Part of a small language model's weights: MLP 832 SwiGLU, untied embeddings.
Each number is 128 + 32 x the weight over the matrix's rms, rounded and kept within 0 to 255. Layers, rows and columns count from 0. Numbers have three digits each.

# up: layer 4 MLP up, 832x320, rms 0.135, rows 98-152, columns 240-319
# down: layer 4 MLP down (transposed), 832x320, rms 0.125, rows 98-151, columns 240-319
# gate: layer 4 MLP gate, 832x320, rms 0.129, rows 99-152, columns 240-319
up98:083000093165179155152117117104144140159145125120128203104117170140103126068142068095121139121161135133117182135157125119109116141143141166152164068126152083125138134161189128093108173117145158160175100181116089165153177148122141062090167095
down98:107114071148093109171143150167125113210114114125133174177124091164125132095147212120116145111129126100144151070132159162157134185119163129140160143100118115100122081129115142103187147107139123095072166102159135061098096145116100152088176109
gate99:151135119103164128115161125190189145109069140167203148141157075106154088143170163204136100150174118188111133113169117122153103118173148075149143141078132115133143120134079161173126153086132136158154119119112151113145176099124127144111147163
up99:168118132131154135151135128202188147125063134159176145143149103117155095123140161163151091156153137176103120104171143109142088088154135115143152141114106107148122096122074136153111147111144125146126107173128130130152150132136120114140121123
down99:106146086127129125131163113082131168157134152148106102127102127144116113082132132120132181107116157147141140089121124142126128110142109134127132082212130170129149134094154185119082135140135179126120066129137137158140109126111111122146155148
gate100:143108134148077182156142193085147187163098101103142158121130069114066109164159125119156135113133101104149114113153131107119115186117108144160151143101160178146122081122134152152102134137149135125177087063122114149123099163138147157149088112
up100:136110140144124076154094116157080159088089078132081112095167122120180130120131128153117106133145122116161110146134074094076149112134099128077081193082112162155138203162090135172080106107089116167122149100147132108115153110089155122119154156
down100:101152129118124102120122096077102114100114166129116158159148149088102184016133124170045130109116118116149181150118085133112096148120126103089131090161152157137107115169114116126126128094120133149157130160122180065132112141176113120121169098
gate101:127119102123138104149128103164115163114134117108149116111115123015138115158116107155111097135130154115073120167122107128189126190160080118151142179043102190153082105184118129080132067092111129147084120098065078186090086142119140132115146167
up101:139104117096167135123092142181188159117069100096102149166137173155183160125107082094124171152155117158090140102138148114187113112162114117094126127106113118132154162094128141115140096120124140117143131128056140108061148142174123159076100174
down101:157166111101087115106100177168143133085041113117179140132176146127141113140164151116155097156050146112132131089153143116183130088160133092155150150131119108118092114183188130120164169171182158132092171108153102139136167139129125116146118201
gate102:137144076125128139135111125098122093058153130146077102094173187163126130223142106101067129067112111098113148108118112125077180152127116085133164128126080132162074111183170145171119157141134143134112108091114088096093165108130120162139106088
up102:081111153092156144101119155163203130151110090150084135133160174129110122133106186137158102106108161137175109150081136126124136079134155143177099117150130158142142122138083115108135102166112132119131138157133130068182094094161101120137119093
down102:073099185131087095128111192093217145137132110147132158051174162152128089128125072179161177095148146069128074126135107106089129131185138113095154123120144081106118153116143123126143161120117161073139178092101103143108095150108107136171066061
gate103:099157132103143124161145103112090103120178155114098122093128146139098113098156201165094102083125166129152122099181129174125132119085158156112083176150145127110081096129154128174142098164125115081066106084085132151185108167071124085156123088
up103:174137168153112152088157075143117145167111168110147132137113114138083181111109105104120082181160121131053169113142166177097121128128157121128116147186097161114168132112189092109111098102107099136132149156091156064127189084193098113116151099
down103:163097172173133151137120167121123053174123128122161121100168113026158152107136196122119074120121077123112115165176160155124148136207068087113085124096117143154125071179118059128147133176181087122113200130111079116105183135170195091083159094
gate104:135111106107093050125167157171189109118132129137152122147166153146137186080129103173107134109116129114121132048081083139114099134135133141132166132159134108137111153119166114055155084116161144167143154138162054128169096094134123118134114098
up104:115078139137105116119176131108178150164105134169143093143125197130136100112122121134086165154137158137111153100152122110099065143082140120099181147167144130107125132075153139122153143072149130118134126148207134167118079110159151085116141083
down104:148138125143114105146135135128172110084132139154118183129132100165111139090214186114095096097134102097158135071124105151183130188153059139092161142114110163111102149106123176085125136085095074128132153096071149081063150130123136162123136059
gate105:118136140091109133124120115111170092176189122147087125107140105138144137157086112185113126050122142172148141125140102114109124093127135136158132113093133161109174144098094100120107092153156106155153158151098065154147146127150144152183116098
up105:097105102137097183176105175157184083107139115116155125147119149174104168098148123120148153146152092141094110132086102168108087136130156135111093115187115095130143169132119130090131127140105184123107177072140165124126158179082185114147140135
down105:170166105162144075126103117142112150089109113143151133099120138164128128121170115113171158213106142118156098151096138151109131108130165125095117152110141135107164133145152161128159144150139131167140103155148154161118080104164073118107150148
gate106:157135117152101179134186154162139110127127101116129149144145151180104166136095120173108198148145162123133136139119161159097063102161113114137116137085085119107111110162084116145099120130098136163188126176125120094154128085166096149205082100
up106:151117134084134125130123105116121124153137131123139144095125098167128104071114147080113141126116113122118109134071122149089145029176083090123140124080118172158148103085140137112183154155083191115131108109181165102107102147079115122087190136
down106:118113136130109106190101122184102158112213107120181107124118102141107099148160110126134136144157151150085067190157130112133108131088159102141089111148108099122111130135166147111059102130128143156073160139138124092136153108146103080051131130
gate107:109116135147151103193125165146146149169094139104155120105155138095146129084150125132172129174160118212164182053088173109093162087110149109198134059086146107128156090091126138159120142121099140080098173127103123119123172082089071093126148119
up107:180132135162091124136129132109141122067120170104167118117211192095137067119148105107096204158129171107098122171160139167109105123145079151117101123082087145121083104130152136153093079147170116178182178078056081130053084170137104108119133123
down107:085165111148145078119097146169139089127076158147061159155182111210162087097094124180176118083120184194100085113085041096132091111097153159066112110057178117044121121105161187180144161127150162092086135170137102125107082173105116117168157164
gate108:106120132083075098117100118126087175134171094108172177131150155116048161061131141148057112117144104113112119118120138137157143145175138147166178136146116187118117146200118121155110150134111135117146114103170169118148112146144112071119141106
up108:121109072158096142113138091123142085132108080188132164165178161108145101120101169133108147180131141130083142202160077096173181142142151152139187148129130155106084071103114081204176120156152189102072170115151174128118134147122155096146164098
down108:132179122144117168131086122148089110102117142159099167166137102111111102140102074171076137141178177140157085118128070128153121143154125075096124096100170167086142111169161112114114079139059139132130156098084133123158117167150103094110132156
gate109:078182150143116160182128143106157142091162120135146181174141086101056121108166083120206129181184151112122063108153107218129140122191127165141114156134156131209148103204154121094176147155191158148150055181151135120134093080146090129151123154
up109:116091119126135079134110086122130110091141109145101106135115072143160077176136118142106144164102107091149163162157140155112133119119097046113124086097141149116122139105073149115097102061164115155134099160109118205160145073069141159110133148
down109:169128212104143128135137132140114119150104028123100117108151151148154112091137159164141107160155144198162211147114192069143137151138125164157157143140094118052117137111142175125145126132074086118115158091084129103144119142137102138111127138
gate110:185138118148159132102097125117133099158187113151146154169153164082150147112110160097086157146094186104130097094127156114144171151128136135146148145098116050143125157096091157118166130153100145103126108188112099145094122091131105159129089085
up110:111149073149160119130089116169175078168128175138163124095121144121166129084180104157158091113166078124099110111106071092115126165126162142127141167095142118134146155107110122111128140117132125168132098142127152121101189143110137079201132069
down110:113155137132108151174110153035160173160092160123157155107105100141149099133172143084119078155099123127118181109177193107167096118178092050087142141180030127133156118103170188122149125165194097185202152101129120110162111070066165115078092115
gate111:127087173111157146183151044119095062119115067085098103089101126136147132116086111156125119169187140122160142137145122046148140131110121117193140111140087127076140078153058134190121096126149128138070154204064073111084108150176113185101133152
up111:129187072171173108109153130140164125135130207157153085109055115085137128119181105101104131141106091178142081149159153147113094139121135083177167208096172080150126186096172151070170173154146161132113132160138111170099154122136111144169202114
down111:074215116141217118108101119126146138091052089107131118102147135093138130173113177130182057157118167120114070139155127152134077205167163115170137120098139115122134145142091126070097094098114161117176126122090144125129130140135154102158111078
gate112:167114180153118160083195200113150155102164113167137169112129080141144137107102122183098143184114040125139160127194109120115182121103101135151093147133154125167097120106137147045075129074139070062137103157160094080196157070090153112104167106
up112:133097101105124129153102200157147140090123138094149097105148065178086153071129196152177138110098100131148134093109156134095154098136087160146112147131130109104099093130198110103138175151180106098164166092122127139194117135188082110130064108
down112:162136163147129074149174086112133172100086136153152109140141136129114169106164157132167072151163149146167128097073148099065150161154151106114120154156145118151111131051111098075161069057121186175113135182127076113176082111111077149129097112
gate113:145091070126082098125122144105071107064223150112116159153120148134093079180167138130139137142109123104155135119135110185106109148134206107174153131073134163119108122186166164133128117086147079119177132134157117084091171136042049145118084124
up113:115181194131132131167110160110098144073136146073099179122102129147094090145075246132132131157170097171073084147080124118116153144074114080103134121086139144040199168137135124150085169128129084119156170102136151133207100129161178140124153151
down113:155077155110142136113131127136150115121148134131150114118145163064121134164169120144218134125150128088141113122151149133121121081105111149123105148054097108067094089167116185120142122113156101081033215034119076106114149185126089137134106122
gate114:148109141112116170097172075089092143127145103122111085135085167186120121144142103104127167102131129127177127205111127121072123153132151181157176122122099157024113198169222056065079135171071102103118186118106142134149137162086143156068153091
up114:099124171192153117103145155108105113192149095156101081138154188108123121130119056101123155140080121163133158120076160082140149095140132127140139132118125139068102067161021091115126179169115105141135125110128085104078108144135086149114063125
down114:107138155115142145136135084122048130119162114135116165187118189136142110147175124137144116106191116131147079124072137149077145140141151112111132119134065133095131112096155122159134101139177128179100134170129130106120108082174168108172153074
gate115:106149094138151110118145162162145128091100145102169151140155135130134094154114160165161197151126121130099102141136158154067152164148130139188082107113115112088114167076142210072122122194094120112142128157170120137089091120124115166149140129
up115:149116171133116083086113119127082111120111140062085075122178091143157105091131103102097113080121135052129111154103119111145105098080168163078098125136204149142171104194109088162077149098106115155177144129136116076211134128132173065145098167
down115:163156082170093163130128113114159116151129123112117152161095109107159130119128103138103143143147085060156134175102133142100133081155162162179119115109177171081106108085130130103122133165145146094125130096150155130179098172132136128122196091
gate116:115122107047154123112130114133113139150128121173175139087075090169189141076072121185146072126190058164102088154146180160127097128154099156141167116148152111121107149082122092138114086116158123090116113150135137051172164152132118089174193172
up116:149111136099135149147183164114155195133114157106116133126162106138099089074092135198191087141109050133113148133147155143150087125178141068146137182068131146122126132143075069101107111115135147086112126126066119094111090072151079088140128169
down116:193154159102138150152188142104136130122153156134080137137099152157150125145158121124133087128119160110185189080110129174134180086144137127179153090144182117129136140172098136109141102080122116104110081105149126115135077147130077063042173125
gate117:158154161087060101170141122101100192161186109165137150183137184061188098133082103111070140093135103114094148151080117121117138100153099147145149197107083104091079144114123138124060174170108101196141102156071096152063138059155087124122126141
up117:136141128168167171171120157152173089118150124070137157138174148147143182128103114128151129140161135150135095124162099182134143052162162128140123115108155129175141138130147154155154110043158122150117154114163146076158130066125145099111125163
down117:110119056148141123176129077106099154056070088196129140146176138223116133154072123103113096085161100081141132178189188075122099173132141139194131155159129080170132087181081125150142087057119167204132141125120129154167170132107058133151139095
gate118:153166138081079095212058149138133100135130177200118090085156106122152093154102104131081134145115160134131169125085164158118092164063164120183141120133117117149091129070148101155212107134133182149093144138130127107174145099110120102174113149
up118:104126176111166136120086158158094129156112126215130121136144110161159164122104156154107090139108074139134086194128137153149089135133119186132097163155164122130047104108062185112070147166150138127092147127097170107195131159067034177080161103
down118:143158128102086146103163105066150162132170170118092175134073127144171103124153105110109093055152102138147103107097135116151100191158099067128141121169079088126183113132127086091107144083147081131216208152078093120098135061152102099149132086
gate119:117096137125172133076100156170122119128090130051084142117140108163173121096131149124079126115124150085178069096074104159169159125102201109078133090066159086162167124129195105094112159080095104099143108129133140127174130144130152155129113156
up119:145143127109069118161073137142120152117151164155192172171191097079095135107104057069110094125102098126125114099133138119081168087172127113158095162170137162141094123087140158134162121157128187116124091200109118100138196090119169141061113086
down119:149117160157181148126122131118119187137123132083130142147153162150115168113096114130123122120144170105101097159143117145138083112130128178129110130083114129143065147122113137140118172128060137119106078146132116108123164097184174126146130131
gate120:123154135159137120138099102142124074070140114169153131133147123142118159124139131055068155124148181125131114079121171099053161127150145150174116086145155084209091129112112138047145116138111121144143142109058185096113095111097128137157096129
up120:122118146206176113147094173088170079170121182096158134092165198135122217164173049132092199116073111043144124088122138141141098197115136106128109133147158075185142126120156129122203126080106125124139105125122135091093147183070100142079124141
down120:105131089112107123118105117089079140121118089116119175153112129151123111064090126162130162142119107163114097110078100156172104078151081133133127114109088143047128158175199094163162105168146068137118183093173107167106119138137149119121127106
gate121:131097173175100104084142130116132061138112128137177107141129143159112119090113104135128195101170133071144193131152103128120090125101106098114166161104184093103106103112174089076142169120146196140147145067148150181114129131133151164159111128
up121:112117093109097162138139106131129166136137151146135143136140124057131117119095112093115126125128171147106118137145102121099122085057085151149146125126132111168103152168130199163091089161140103112126077130102141157064158138087092096056107135
down121:188167166191143093150159149144110162124148160142110122117108144160101138145132090152104003188145155108107133155121162078102104142125142115130078221046111120125108127092136190210122178078127153099158134127111119100148156179114138109189138117
gate122:151139127192095133111139146127148113112113139123095138141091144127085083113185126090141174095103091143154193107182147119107185094194149103135152157161182067120081144171122163173104104108135120091122163158160109157142082107146161149106109085
up122:122110150104143095135157127122152143169150161155224135142196120105168141149085038105096128164116157130117083083076160138087075133154079080100133103088082175128213102121155091042176142182141163153127112100098137123139135147131089130151166145
down122:172142152110174081078153092092108145127071069095201136200072146097180149231066119088088108100160129086176120112157174177145108129153151111110117181127096123103101144116113080116139190150115112133134129124154134156155121135096121145136106139
gate123:082187155100141095160103138128119157141119170120101130099101118059121079141178088112148129168160103124116086069147150189155145065165137092094108108165131102110090128135129156060139109126074134092127094170115155089119113074075160109115149111
up123:104172153176123146143118141172120180183176111138200107151137087139112127139160082215162152158122099151162162126120145077074115061138136065179181145146143165142154173109117131105112073110160154178121168094086062085142185131132123121122116183
down123:138148086162187119054148105170108088134163075084081090163151105146092124121174132132136174127097166161153106162119140095154170185116148191095109132132174137166179118140200124120094171134101130147133167104140138188106152118128108112079140167
gate124:096118116111082145151098101154128101151188151075118184103149102102131164126132133158148153158153132159107144120164126082133073104097067110141136180134167159125066128146134141131092106156041095120118115224073127134107125162111122147115208127
up124:079083108124144143113123112107112149101148157151060111145153115156087074112191112149156144164158167094088121072110143151098164139144127115084174142103163139137166122098169118119178128111105148108115163192112098228098191109145120152075086117
down124:158154114084112110073161123077115130089086121186151092158116124080160161126152078086065114127171143126109108119129125133088142085121154089117132109107116097116187071180123030050121153073127146143118123104159116112165181158104129073117054161
gate125:127119123130134183121102180091135144164141121104153135149148137083162151167118133186153094150111065076134117144111147101116130097154159156157140157164092147124100092145154108147044165122184099153123148177097136149112165072158131169159127163
up125:158145101175103178107074064111169118158101140128115124151131165160086144142114154130107160152149117074149176126122149176164105176142137108118127157095109135130132063134077074151153118077105152136110202111145132107164169102092132099104133086
down125:117120170184144156092153069137129104122167130163139097141118127095117098128125108128137122165178155085132049104159121095104130067136106163101149202177103076136113121106143143156164181208118179158134149176159111114135138121096067137149077070
gate126:164126107096102127093162077114166089128106081088138108059152091180144107093046081174078113158149144097075119123143063139078066151138150083126136102125106155134097099149145165095159158099100104139173122164082064132129141120112172166121096159
up126:123099116139151136135066128101200103092152108123146141078110146120192146122166147118149109152175154131161147135112164097117104159120141169171164088095137127095141113108118158148122176141130130170105179075125123190171140147193087110142198098
down126:134139140141133131088139109076137149122148121093107061108147133134105119090157132118083185116103162089173132133101120156145169088154134120130131072168104103074095159070124163058114168206072087108162123150169138154147147065125144144172159144
gate127:168125108204182126114150089147147118054086101188137121152085137135122172089188094135146164137126152160167056087067111104091156152129113069115155107166109098129108213209167121146119171103124115112152126112198113134150132121110094148145142131
up127:115173160163100121171146071149154177094140164155166166097156117098152136137129132077113150141110126106147120161095139148141115102147165141141128104138154096077093102169136050077130137132143165124139045092160096122112162089079128146144156114
down127:122127123098146111076121089131095086196147115100113089170099148131101095111103152122160133111128132126144139132122107136103111140085081134175126140124143137123106143137150158129156098112138145126112092147081098082161174150083081163119095165
gate128:115198106119234101172163203138187142114105153140138109039224155081119150138118095142167125135064123146152123143111118157149193125058136114119122160134051152203066141157128193085160046142122097102093133176095184121198107068140158160139128164
up128:056167182201079147097128109153152199112139153155124114151105159166137094158146135149179169191159195158188168160141096159128140133175107015110108129183120092144121092105150103125057142118175142148114137086125076102144160165115065165092129170
down128:125081132161104092100131155098181143086091099127112120182098094151149171121158156108152091105135133187134166119125113122196130133151121107073099162126116135082200135156133111153076190112131113174139138185137102119082101098108112164178096109
gate129:157150132148097124051083155114107132116179136133130133105132100090155103120180152110162128141112137079138125146108179172167089151163083077085132129103169184121160100150143149106153093037133136137142149114142132118104097153118130071058148159
up129:165159082148117083068196092149113109101119079104138140116148125193114114112082108129141098141122135104112152152121134149118124098176098128098133114136125122138154084155187175178111039111155089169135086162068101117154092175160140111157149155
down129:135110117161127086121102121152092141176211145069126133117108124158078149147154146144142137079109085164094064105113114101068119171051153169173115138132127100104095115131149163142093080171156125101104084125142155195108072146119107116107082101
gate130:088087164106122163088164121133117080155078115167168189124117187131109117073114139085109115069109152147099188086117140091148187060157144155147127161177154124132132126119046135158128180090107087143099115155143157134129107156129134126123164126
up130:135122107100149141105151164149190163123110156091060086176118082135122181129205130165150178114128127094120111133121107165172101140132139151100162140149175101112185194168161202105162099141145105103123160112112112115123131164156118181090128137
down130:086112144097173107134136129116125132139175083116105150138161146104124149098099183113100149102112118109150124133084079093123138090160143129106221226136107130145090183083125120156061095128183121128134081139108140133182129167158142147191141098
gate131:118112105116143144135155169085125095101058186143110109117137131134130114080149141127140125103165157136147157153145102095098084121140140130123102107134147194107123100117162186107059143115106138134115143169064127162105136124090124143116110105
up131:150138111089114107116148093171078123148178113141137089158130137095113174155134084170119140123081151157127168154104118125128165147174119144111135152141121096149075114148156079082156117161163121076108067097152086098138147138136137162124188133
down131:138113108188146153183143139142120147138122155134112111183132118169113119112117119077106116137176087142107089172149098177118110104186135102129130213130116156133104067138149156099161142141074170190143176176092155135102111129107114082146122123
gate132:073110168107077116111145080156149154123154135087124154102193220104131134160133110087190159128079152099079120119122157205124137097177111144098166129153129061065118080134131146133157147101165118119163135076156186158163168088107196123127109102
up132:130119120106141078069130108142137120128110144141063168133108094083125098146122184130174123160122080047162101165084091172158129152158164094139128061023163108213076181082122162145121083129155191188121172120089067173119142131132079118088115074
down132:157110104086231074152123162181168122141097141118174099070108129121120115146130134165128143120087167148150163093157110099125119129161186162175093121096073073121128135122161188072172185218121147197106061130112130137062193177122103135068201121
gate133:194183107172121123080147148070123094168147124126103128128083156135113170142114139097152149097114165184093106120192090102102119110125158137197162125109083161168129118139161134185212096138167112184142102178086115148141126092080113093158116144
up133:174178175158158120130083175110127120152071123181154162112145124112121073210109098135114140117178129112148014104178144096161151107109140153099175144140075136166169087137143156099204156153169077108159121105073159174134139132188165145149090119
down133:114121167120134124104119152194180147157162079111071174154174076125174124113125126158049114217106109120133138094096103100147151066094055126172061073137078158186125155112047137130109138154136108088211179145115117097147093111105084104138210039
gate134:130084150145160122110050119168158209073097172102091124144193116106106083138132114073169127111182131079175131162137130139081135121154130143152140103154130102098135097173140129165136127072059115152101172139097140162114156109106111137126083074
up134:119125095133147112122164163102143114155163110127090094109144139203060115160062108141084131100166160153120144078135094124179134141107168093093134089128158155135109143126103132141108115139147134106149178111168111104133085132141088157080128172
down134:168063140146146116143105104160113141166099126096106129173135121126100145164119120200192093169162133101151161111099083132165131145093159127107137232115078066128113066111106131113086127080137133135176134144148137128071103126064120168117147144
gate135:138150147175147153109086086128118052158112134130125095102192118161164182062117133159124113120166082137130116108145100102167155141118121096155090103158121161113051144147117110086100081144136141136100147181119153187171201160128134156125186090
up135:179102102119099126188144150173133169081107133115117091073098141102166180092064190092149127107083135149104146126124108195207104154150134099119127115143156137096130081128131084175148118124155104103110055111138121103084125172141156072138115129
down135:180127175056152154175089149152201104095087082130086134144145129133098123137151129159090180145129108139133144122125112065172143130161135091208116136102082085092120174132093142084140126101104076140173148149089101127195138182110143098120159146
gate136:168156066116113167108092155163058168175093091092112115149102194076158145120027084070150087103115139131170114117133169174189142079091126120189123069178102150123125166189159165138098081156069109132090102169106109111121167194106136131151162112
up136:129153158177115079086129159180173155095159151158132137180131183180110087109145188128130094188103160090080167082138096158148099219102082068097107095148108114156123095135139155138176077099089139148135138133122142158108136100121126147133051102
down136:098151130113097055146196086127118180120156080106187122122174114105124147161117175179135133135134093080095110128048112169132147078139156117143081129047132146160166166124142080111114177115098137093239073164157178125078151162094172137179121157
gate137:128088144115061104094077136091121124137105059054092154092157133123110178144140093128094175095126159142126136116127129129142172127156093136170089184159179135156093135145080178224108053148128129163161131134107098155121159136110082102102108098
up137:213117121150107178101157137082146113164092160115135090171152145151143128109121151136061094081101092104156112134066111108054094086089091096160113159164123119092173145069130093219223182170068135141148171070115168079159106142098139140154143153
down137:158112178115104146096041123132155038175141100076090109124151125079113076133119146136116119142123140123164121179113170121175158174119124140155146114162137128159113123144147123149137069127112130195100132183191118197128143170204104140141110181
gate138:105127119146206132127095122087113130164172138110112141122177143093130135109062095144175151156111082112132151081105094161107140167099091067143086122151180118174101110146175095122144153124109115143206072197082129124160109144106128087068081124
up138:143097134096142144127170136136164151135102149133111080135150074075081152141085060193143157092084188122125112087147155201119102142107122124181162125111098176116160137114125127132117177122124101130136160085128151109141172162159175111082117126
down138:145195130091140124157086086164154117122202073190145138095147117177158172074105118173137155141087106120131161109153114156067100108118202176090109100147049109172147070134123146135096094153082121154139127110062136166115124131100110151169103123
gate139:166155108111219141104144141120078150125135141111137122115130075133151113114110165072129138145132069088144143161081080150140169085121130108155077134123115092129136132173128103140131121175135157149130133147134076111117126136098148155084134109
up139:075113085154096131127126108155158088102089106163126120143145193113150142088115072137144120077100123200115147139100127108144114124160160184114115078118089093098141103070198150146084086067143081098149118186114149172136137108124124092033091099
down139:041174106150129114117102159100118143103149088120183112188143097163149097148118039137168124120139096131126131210131117165120138184129084067118100027115139124066085122130092151091108125112157142139149128101078114117144079210088099172142149184
gate140:079058131117208111140138101072127106103143117141110168173123135151127111161105158124095095119149131167191114092150141117166143152150135157139132166152122135158140079166075063102177177100131142126075122091147136117153096184158144126115112193
up140:132105122140124125132158107160153138095093117113137110152092174100106157157113181104107105097087137101140141116078128091154132134168112157127110155090110156156104090145144137166128094135102156127090111110157103119117160106111140148123133163
down140:144118148131120133184128127120118176178113102124135134088123136117126092097144120135101149128107118130145143086126102164129100134112163106123101137159146220056110104121134124148106179111067151151199112135109138115078093097124133133104216178
gate141:148145132171128117133200145108121068183162126174079162119167145156143099140149099120091061123099106101118223071143173138080083163109165142143117130107158157124108179155095103120134149166065110156177137066122145162166116166092168054145126151
up141:169116100140063107147076085154129135068126140167075058114138108124059112128150072107148137148154140132168083168129076179143144104145124100152086105114153124164114181178133167132112077180118124099133089058110126110129148171128141233118170127
down141:116144145158161060097060106125140101139101170090096154121114117159116109125132188061024148063169131160145127160123133137141084162144176113123155130149163145143127128053111128141123158160133118164172079135136168076119145115176139133116154091
gate142:180105131189114187091137130089137114175190130105101102114064136065134139064138135185126130073131126118129106137125132138143173070134155083135113127132132168178085135147105137144075151123088104113108133122197131165158172167149082175107121137
up142:121177125133178132126098080115088128111095119178152184208083089113123127136130171125108132106127141160082145105158121121129142097120093150119133169104099120130064108173127099141118166118175093074138094117117113105114106124132153083112147133
down142:149176089169117172091163180119157132114120127115118106119116161120114163123079154165122044122094090106089104147114137146112123082108130137095151182155156113139071178103135143140168065121103130092165112113167106133146144119084120127123169127
gate143:142112134136141122123107065134134159069135146100118106125179164164148104154112148164141106110200126098179116134152101190137079152152131071084149130152182157130104125143130217115138089131087110146114113127147135151142157164147099117089123136
up143:071080149126136154136185131112058095149164139158163138103101150144147172130083184165174129151123079126127136146158105108067076093109151145152195089175140106108159136222115088098145087106133152128105134105128152137124143125185201142124114098
down143:113168130083113102169108126085135124105134092141085115217162130082104130099088115164137132142178124143070040177112146122165106165142129135129144130132118119103110130139111150123166101136093114117140155093043158138090078173109125169116091074
gate144:164081158152105081145093140129183150113152127133132158159100098145170149180110126154125155089126117185124138153115112154128168087153127076141115108188177127126135086102132112109139113127150100183180136068153135132083196192117137148122175155
up144:140174151141106132125127144108180131089071087109124155141125140161078192108126154191084113107168106132143203167116093181144111143219157093089104093112092119124125130141130116122171115132115105131094118153089195097101128129135147204117168109
down144:149133112102106107099219062084157140102116178129139125113147107136178122105139187103119104183136139119132085127173125136110149180156080111132152129133163157093133109157137171115200119140113094118143130046120156158065091140083159126133148130
gate145:122118132114155158118139116144139077142148118128154110135125164112117197131088104121094117135131121122064100127138154028192124123141118122113070080127143139170132105143147139136095106135088114134172125080087112139091138158164117187165145099
up145:111109145090109130106160144191089154159105142073070164214122107121122097093144144047145116132144147116059055085073142127154156143098195125127132131140122123126161102168084121121046138092136113153110127091097133062098144096161105106208089141
down145:170183151167079105097104117082145157129118075133076107162118151126083078164149124147082198118139162160153106185125134152127144098130112139179129120143161148160153087194071110135216197092185147120133134162117081137121099172161136075125086167
gate146:136079075102116173136165185148112127128128131127130105124158078062115133202130083155139099165143202104117176076070103175132111145099059118181109151156177153164123107105120109104092088072145180100110131010138169148142128101131055181119128138
up146:133120104114156078153176126140121169130204164073157083208092121110137155175096122191147119110079110080102182164077124167169069152158112096165181109188157106175061158102138179092081112086100086077138181137134171135061097119194049163147135234
down146:074174101131172106118120146072106143113124130092150148144167187081164174126139131114188164130118180145121127157095081198173107124092078058082127161169172166148152133136137078136152085148128088147101133105168146170170069133117125166112110195
gate147:107129084140098162153149103101067134142101136121135157161141151138085132146147130166092141083144184140101142141125163110136120183150137150099151161126099143084149129127152174174199121079119123194190120135094132065156132106159056128160169148
up147:152090115122094121104144184069116101121133102149091103181196117105131091101137153157133186148149090127126153130140130143123064115071133094129123104105127098108122109150134159124120121128066120091115117156075086149170163135143029162212117135
down147:112146185147176123186137167143154124117138128067158174115114164109133100135106172088158119119142082132088140148131121135103098140120148135158192160165119112183155151136126150142141083136099159123164124123157137141081121142101152145136116123
gate148:119132117195131097101161111120128089115122110105049148126073150132121119110145159118107160083126128193101178112131114140070108129200184149081103141196153141193123118217128136178113109179114141146056066147172088122142115084166124173154151092
up148:110103134063156158159125068107110140132094140140169139131165180089156142160110106120132090117092098043109134062141135127170156135086120182190173083137108145128176118136101113126076134115120142158126159050142110117100142142129103152126170109
down148:174137182185108062109112125169138134121134102133171193096129110091115172154147119163140192158089133148122060156123089102122065105085123176119139107126164096136136160131137071125154247146055105104153139104141117153174101096097147107115196067
gate149:075146153110077120068077130139132094102098134154089121164129105129089121130172162180078155180170123118172106101106120129119160090164138118106131138133134136133100156155164163161160184132180065089057164173091088092095155157147093134116139119
up149:107160129095114133115149153146107078170152146114106129131136093169106108176097090129138074133137145169105146056067082126122114088103190178160084139136109080131097117154146136143123137162154126200047150160138159150106057088099136097124106144
down149:136115125130178159143114148160068157093178197120113100157105124137138093079095197163148110096105108090076105147126168103191137106098175171066215136120144149160128127088089147114105077147102146124107149102122148109118145121126147146140147171
gate150:102127062199150061115112144137134107152156104108125100143085176134169139110137125137145118112127132161144126106110178139113132125145121139187126185169151193120122114166105170128111150131151087088106148128110078157113118117173124130150142120
up150:133121153140160096142124181109147137109171067089137092164069096177137159130121071127139135104130165120178180168158143073152088076117121103123148113153102198109158087118140092098109092153148120138153104164154140168172110168075123139116139091
down150:092152089140124164177148108172164101146135123075139170138145143119117149070163129170139133095046154150162130074134144166145153112116147123113127131189143089119199187141076102126171141095123102101104136156163159148153094080090134097186153159
gate151:162094166166199128156107116125180118105138143110127078175103146159113105090165168157102120131105123086187146172121127196167178110185086120064124110099094136101175156163150097114110118056135142102131105130199115023124116105058139138160136132
up151:122082111154113140166098123120089110107084204053109129118130137156128074124135104059139129108090166098125057119100166032124124140125086139069092114112203127138082133124179117144145065129138143077159173131088103130110166150098121084086111210
down151:126120155144148090121162098112097079132123160121115109138183148082176057107163198120159184125105159142080199155128115112128160137122110193144140154140157102103147120141132133133137104127132072180112144141100113101119104211081103084187161145
gate152:139157135175101110099077157119104143110141115184116138094156139154155111100154116098137097149134092151197140120149169130060158146172090141164151062113142119124105134180153114153078066036124132071138163137110168089153152151109132141115095131
up152:140092119175137165115120102126085161168211119154115141165146135099163079151084144140158115139103131130097086169159185157154129054091108128127089163105120095126130150117163135118106095093132108129141100125100075172166095102184111146128126162